Part of a small language model's weights.
Architecture: RMSNorm before each block, rotary positions, tied embeddings.
Training: a variant of Muon for these matrices, 160M tokens, 4877 steps.
Each number is 128 + 24 x the weight over its row's rms, rounded and kept within 0 to 255. Layers, rows and columns count from 0. Numbers have three digits each. The size before them is the row's rms in percent of the matrix's.

# q: layer 8 attention query, 128x128, rms 0.0491, rows 0-30,64-94, columns 0-63
# k: layer 8 attention key, 64x128, rms 0.0493, rows 0-30, columns 0-63
q0 060:133097125102157133104135121132100088106163117109129133147140125113110127083135138199117096096104085099125106145126093127146128133138088109093162141105148102140111139145115101127110142149121151
q64 088:107089125111131171084110148103142181133132114141160177123123102152150154127128156168130109139125095153146114102118091143134091143141103121134122116103172144157097101093174121135142148132122109
k0 078:173141133114085117157124133130149105147138138127127149119123172123110098112155100148151149114077133101156120170188137153126110108152113150130164144155108117122124122142098124148150146145079134
q1 059:128155126082123137164136120103123142103103162188148156104137142124090101113120120141134111143116135128106101148098133124140102140133116144074170116112116085095117150076131127183121131116124094
q65 091:147123111131128136134108115123119083119091187131157137103123131122086161179128093122150131139135135106094141111122139098129110111140108179144159138157077069073117114131103114116116115110135098
k1 076:102131143134102137187136149084134116154132165125174126128113139147086102077131107131168107148167124136086137105139192146119127108122115168127121096108090131141138102092117156126111112117145102
q2 065:138130136083158171187134153153136072153140127091145129153127112138127118144134146145098151102150114128132124170127099154140163149139104130108136146127108138070115132098124175117060129136129104
q66 104:157147106131057137134130143123176119123090111121113163101156142127112127188120090110101101086073101125150118140178133133167107170147106135103168137143126124126115126144148138123128138131165103
k2 096:142087113141156128094103172138114122153105161115136088180113131156108154148109112151135117120187137102141151113146110125085102120115154088129107128157139117125143094154143105133155139136116117
q3 061:112084123135122093168118128141141096138125119116144087144155133115134140123132152161095103107115120127097136139143143115126120104118104108152116163161139124100166108156122106091116160129108148
q67 108:131117107100160169124096151092147166121124112170125157115132095119093100125138127120108130166115133102124105139126157123181139118144112113122134096135123149149125083130150144111114108147106121
k3 095:158140118101045120137118147137101154153107108099130132102082140112144155133062151124133118106123142113122130145140140125133163149114148152142128097132160126134176092174132187126124142111093128
q4 062:106091156112060101127116132121131144101131087163119139122100093091125118141145103083096133106146156145138080150141112121157148108130153151130127110070088084137123119120116159139129111113115121
q68 094:135111122101168156109100105151089120152101106165130146141136093142146126147148131113182156134155158098118095156100145102120151088154152142161133146087118088119082125104101096153127127120152123
k4 094:127125150128165131128136139104168139112135131154140110122165157128115108148175138134107154135145105116130127129099142143122122142125061156159126122136081113144114156154124118101097112156120115
q5 058:127113140112113143149135105118165122138146115118120166153145127112125133165134147148077179116142142165099091142143154185146117094166098185136162130103077081122115135148110132145134130155147115
q69 113:146129160111136173128146135091115125126102185129125098165163144141100164137140112114137139135149163120086127088130126130166111152144131134126133110112106130094094126148131158117114122134151147
k5 098:102084134125087148108080138117126129119124141153166168092096120112111123144087104125161142130170147123118116119117153096110083133134125144124111169137123115133109089113137102096088118122128135
q6 074:144123126130122125170109092159138148114100130146111129108150119112174145146131122129123109111096156148120125174147107180158146122148127162100186125081110119076153148114112120157120083121098109
q70 121:086148093137106121099138123112122083138131139111162155093126151113122131163171135133120131127179145114171128147141142106100101108138143146149164138116105170121169139114102112132143117138131135
k6 093:142120128114123147164167117174095123130106151115117116156111126117096114111095124126151155143149088115103130133122126143090144152140166116134106121087143109147125143112193081104188081125127095
q7 065:116132146133151090088132161132101121152163126135130135091145096185143148116144129147082087135120091145140141117166169137112147106123095095140114114166135169169163131083114115094147131150137111
q71 098:119143114130123087091123117112139104121134152163150141115122105148150128120132105159118136126135108133173124166161123150140130143103098077141108096148160138114171154144108110109110140131128129
k7 089:111155137139119081153131153118159156132180134112130135098143127151123143141139103156132102151123102127135097096140083110164118159102170135126106143098139146163126118137148156142171135115138122
q8 068:143140137142124146174113154182097123096096117136121124091167131129151156131126088139147146105086125107104079122169143147131131123158146152128115162105111103112067123156129120117130141138095138
q72 109:125118121141127124122155151090130127142110169107162113122125143113135121151176152104109121132134115169114144120147152143116123128134103102138089102170073131136094131107142156106082117082145130
k8 098:127139147142167131100161109135124130088165118138132140109134192151121107086146090139209138091095148118133114128133078131130117069134136159152170150160144119115125132117088120144137133122126150
q9 077:098089135118185149087119198117134169103113099142097191102146106143155167125103153155150070171134120126133172118108129123090102155129132118100125148138143129127176111129158150124129119136102118
q73 095:093092149169125168111131148153113136141109129156109161123115111125140133128117150171145121109122103108174124128153144180140121154111107122104146095091143156211142073140133096119155168131139145
k9 094:162131165112101155144101121122101190118136100103094141133140103128157179143117129078134117120092142157149115170129140110104098111113164107135075141120142144123140120157136145147133099123123125
q10 077:123108112132151126107111153101144114130157147104128134117146139119116151109104151128162076132169122153113127121100101092147115131114119141120099114125132154125147158141138157154174111128135126
q74 106:144128100146105119140097088133130107147145117143130142129094125100110172170176116178116127092096113120166110119137097152149118134105148173164119124078118126127156156166118072121145153124166111
k10 098:145162117149129057126120116142079154126133161096139151164114141107105115107102132111133142116143138117097137101133106092143170139126169120098127121142169156102112111110084162157143125150105157
q11 096:191151125094132155121141095131137118104070113160117178120110170109092100122097157085138121129102133118141117087070091118131133144121152119126088095147146143142116115124136131152179131096114136
q75 093:134126119176131113115089162153078154125120166130120141176142134102070160134117140155106104146104108143128156113091142146108126129071154183144132088168135163173129083140145124145121119113096147
k11 092:166147151111134140112124117095166106114100159142113130112118157077156138107140170109139145117147138099132116162157129136107148159141147119091123129114122097130096168107124117111164141100105099
q12 092:099149192107097131098153140126126137132146104167177118126085110137099155131130118118122173157089165116124147106095143096145130178087147137127142148115141151099117098100134121172159121144139141
q76 088:115118116129149116181135131135147133134169134115116112144114131088090161101122131118157067109136129142143160140129169155146122153142140049103141124172150117145095093086130135113154122125103148
k12 089:135180161131107141076156136094099162126114124158098116124137129178155114158116176131127140146157164140105122133116138118107098149120112096141125096150119134131135120168097143115122102145156168
q13 102:169094153102090114137082111111140101118143126107112121128115138113128136134097169114150144169115116129104085133126105131152145128173089129092129111114129099140089130162142117119122140110115157
q77 097:101099132141116142126104134125093146155137166120122105131115139107122154133113135094112149170179137156090145099072179147108095107162089130141104167157083113070102100151140151117142105142088101
k13 093:164122166157100148128110118151146102173134103121169131115170161144122118080133144120146141131152141086108111158139122117114137124108176162132107084155117121108075126125121119177077103137106131
q14 097:171101111112134132110126109126142121102135123136131157167150112061111099137126108108144121134111152103116086151177145144151145125130207106176135179142117102126131098116091117151095140140138105
q78 099:130131127139152138112151137147139115135153133105130097189138134150106125103149155102139159147114120164111126057115146141165125099136143133141142119122135065142090101102157126109117117148147085
k14 105:163085131125137104093110132117100142113077137150154143120114126104115156134159128147111099130077143106153126166105130145150159133102132133154153133121116127145096101127095147135111088107145160
q15 101:134137152105164116133144162131158110147181123135152082123177121118124128131157137126140147141136101100094099159095147134177124126146157126129100116104122130127156160136145110094136101116129099
q79 103:140109149125130115127100162116119096170129142123170095156135174109134077151110098109139153093161154174078114104163131139132141105135126197124141120178105157151132134134126128117134109079123122
k15 102:125141140117140089145149139115110100130158115099096085127167166140154134133178141143158103124049083159153077128136162123135152143134135121087142126106100114117119165138071145168099124135132150
q16 094:124115111120115149159149148122148144126122162120134164112119159155149154153151137108112114084122124166141125069163140103116091109162130181138141130118083178133108138121117119116173097152161128
q80 121:102108149146133150137119119113147146118097124116136104162066154160104144106088124061098154120118125101118115093101161124107110148129117112133143086154111103144105120107163134129139107094148103
k16 096:112134119110158134130158119130099108132099129143098168086141123124154133172083137132117129089127151121144120122198086081097145161147084159153106135139148153128141146108127135091155164082109120
q17 118:145138144104122115117106126075118120124142111148147116123130132061167109120134151096134163156164154138090129137098141129144146105136083141115140109137093103151112140117129114117127130101099129
q81 098:150149103130153093080104120146113116082082122138163099140138099120156151105140138106119105104141124116143150135101167102095130126140158095142145131090128142134118110143102129145093117116172187
k17 110:138116152111109132095126161065141140140132139123116132122113098132149101126128143107088141203096106152083168145104106120126113104139143107108077142142116144132116144126122082144144152098090136
q18 112:148134063154140140145073164149169090143139150122121129127152134128139114150135122085150120157093124154105100121094135139143125119178142131087146110138156147097106122092183142173140148157124092
q82 094:126134132141171120142134159125083150180115127121133127127133154127079147108148147119166086159159159122109164123132088104128143097139158158136115140139138109081083112102140110121136066126133113
k18 096:148125117121142137108081140130144107092152182096143142143135130099147121093126156117133082134113111129115089156086143148101112132126127114081125126172133174099122093110143134167156164112140092
q19 113:151140118081112137147125088143160130155165130104140157084117126121140086099097128176128150115144123123122155173111145149110151161146069103143141147103136125143172134119128134140099134133137124
q83 092:086133114163115151122103175122105131163138116141113122121112153139147132134133120110184137188184127107167119085103132143126142072127159126117113079099119125134144145138154083144117114118125109
k19 119:145149083114128093135113083114121079116153084148105142136129137102112095094111115171171148159138115127131124170139126146148160130122125091163114153110138142153153138138112143132133171127123142
q20 107:138146132132165095122155114134129138133100090091167156108117156139125113117113089150095127104123158120130101166155137150126120171130084178111161144111144123122109140118093090127145184124108142
q84 098:141130100163138126132134141141109089122126114099129144122126144121134109111118136144157121130113123113117074140130150120085092100108094167105166131154118089106077145100100081138141140142175089
k20 109:110142135079112089117153160170143137202117125114168122135133179136136130148109089162142136101181142148130063124131120093115106158110098138147113168088115146086160146097127098121146139137098130
q21 110:144082155202174088134112131158098116082116145123126094149101139134116128109120127159124085117119144114149138119136112123110120124144181089121096146184128115138141118134144136110131112067119088
q85 116:100112110119091110104105129182123125129141113129119144127118096109116134121111153134087112138109105133156115146159085145126129134113150144144095140102171181177152135158096118150124158144146157
k21 101:141131127135137121109133109144108079106092154132099086110130122122107102140161164137116147114113147125142159104116130071123123123132093136149119167138112143156135151124129165127152131069090093
q22 127:084115130152180112102142145138097102101114118165159147150133143145083134129141082132123100094107104125136119133113101131138144148128122141163165089125173163160138135134161138153136124099058166
q86 098:071109128158139109092109130146082135107125138150133172154096134151128128126136121165092163152124119134175174136111145127172100161116158086119157103118137122125126143154115099121149106156117140
k22 098:137107121145189112091103125148122091106091127147145179137116108119108144138164089153133124129097084151089111127155105111134164114134124104165145102170151137122094152079150127160139131105095135
q23 135:102129163132117101149139128140133170137142115084072090181145148171084123112111143133163169109104126125142111128190124137170121119105145143155132131143159117158134142112151132134182099150135127
q87 085:127165121161138112083136093126117132129123131142136149131153081133087110110190142111133166140146155109132121140102110086125099157163097115124125112128135082159088159133149118152111133082107135
k23 111:130111121089068093144109119113116170098112105090084143150109150150111135116128109114144141111140136131137147105177121140170141113082142141138135141153157119156165111139111156154175108123106116
q24 117:155130133129107143147123078098160132114168163118112143113108118111123118085120159117108103109127149150133157114084128158100133107168096127135133139184107165084147169091145126119113114127103141
q88 092:104108110169144127139169152168162154150137121143087120114122160157138106118111146134134113132116101126125141149102123150112080115149072129153095140152115129155098154117153096122101138158171116
k24 111:135116121103129149139105111125123127126136085095118130088100105103120069083115135175135124129134112132147136132115148151134148091155135107144115153174123150139169133088162102109137146096080147
q25 125:164098121116076104120122122138144141115116101114113100120145132121146134111132120127100083112114122124150191099138129107101130151148161118097134133122138137147132087098137132141164146100125124
q89 088:183150163113115117153101133152168130120111136115116116134115158150189126121142128182087114084111141123111137074135148153119118170157107129129087126125141135067129143118148117088148123106161150
k25 099:158121129085099125110137118154143123149124141148097104112134092140124086125065121125141117154149119129156159139141144110113140157152128156133139127132146122141130097107141111124123139112137091
q26 117:107128135168102192114129127109173126157118144086152112127166130159109141112086132105147174129159129145136137105183157134112113169158125074089141128138148105159146132086172120137096159132145149
q90 088:127133146112091107139108130144103105131114165160082115167140123137179152105152143086153146115155154153157122103116112088173118117114143122150176155157155123135117128134180146150155090147109128
k26 092:122130125160125126155120162128173113095132095128154138143135148118101136110104102140174173143135115126131147103187149148146149159139129110099098100147153135159155112132145138096116130118155135
q27 110:125134099130134113149125127127128130091136111102093139133131121126111144121133138107176126098102094199158145110153129133137133070116111131105122145147129097114148121119131166109136172119103120
q91 091:121046137148076100123131084129134096118116118129122135132141123140135150117090054166147136113130120136146132117115112149147141125078143092141145150120145126158161092135086128126116117139132119
k27 096:109137149163127125118122168163114106113078147110133125126112175106124118146118155113164125156144138158139124102153162085121135107133108164092124145138135078128099124117132114131126083092153129
q28 127:142104147121104148187111113164111141104102141137145115082121137123182132162136152152092156117098135124121124101152115156132120099170106155103153108089135146081162170122137134091104171138118062
q92 092:081103136143146145139137159119177146120156143124119139083140121145160126175128117063159148122152140146142167092139130146134109119127109126133169115154151164109115115147144137162139097155161162
k28 108:110128113095133120183122131128140138133104093128151101075141101080144153117116131188125123123060151121078118133161116118129145137153152146130114113104150092089157152128105168089131163111131100
q29 124:105094114127143156141185131150108118123154126135167109102153125136131124154130088167105156112108104131173128174168106133156128130125102118097072116106079135116160156133133106134097134097148115
q93 098:150158104134124120193126118164144134101119115118127150137094122086146100126102114135147118138090175119139158161156134134139158116151138130134123141118093143128132131136122117123124183069136174
k29 114:114120133132151152140152119112123133153141112151200123096154160120083102175091087170146120099119086108160137112158113101127114114114097139095114130113090112096132131123130131098101108148172076
q30 122:123138128149091141161091100092117120106145145113083115103133132105147100137148180144171122182099127162139167149117107142154099124157161114064125142131115125142158172150128102123110135134123098
q94 088:142125156165119102123146151078140124126162131132087130099108137141111124117146115138087110112115120162121152169126120133122116125134121110109094151147142089124170108165110129120112153182126101
k30 112:103109147126110107153099116138163122099128127107107122078157136132143128175129158154167112154126145151129127157119130162104118127146105133075158125141094104162179144115165132104114097120136129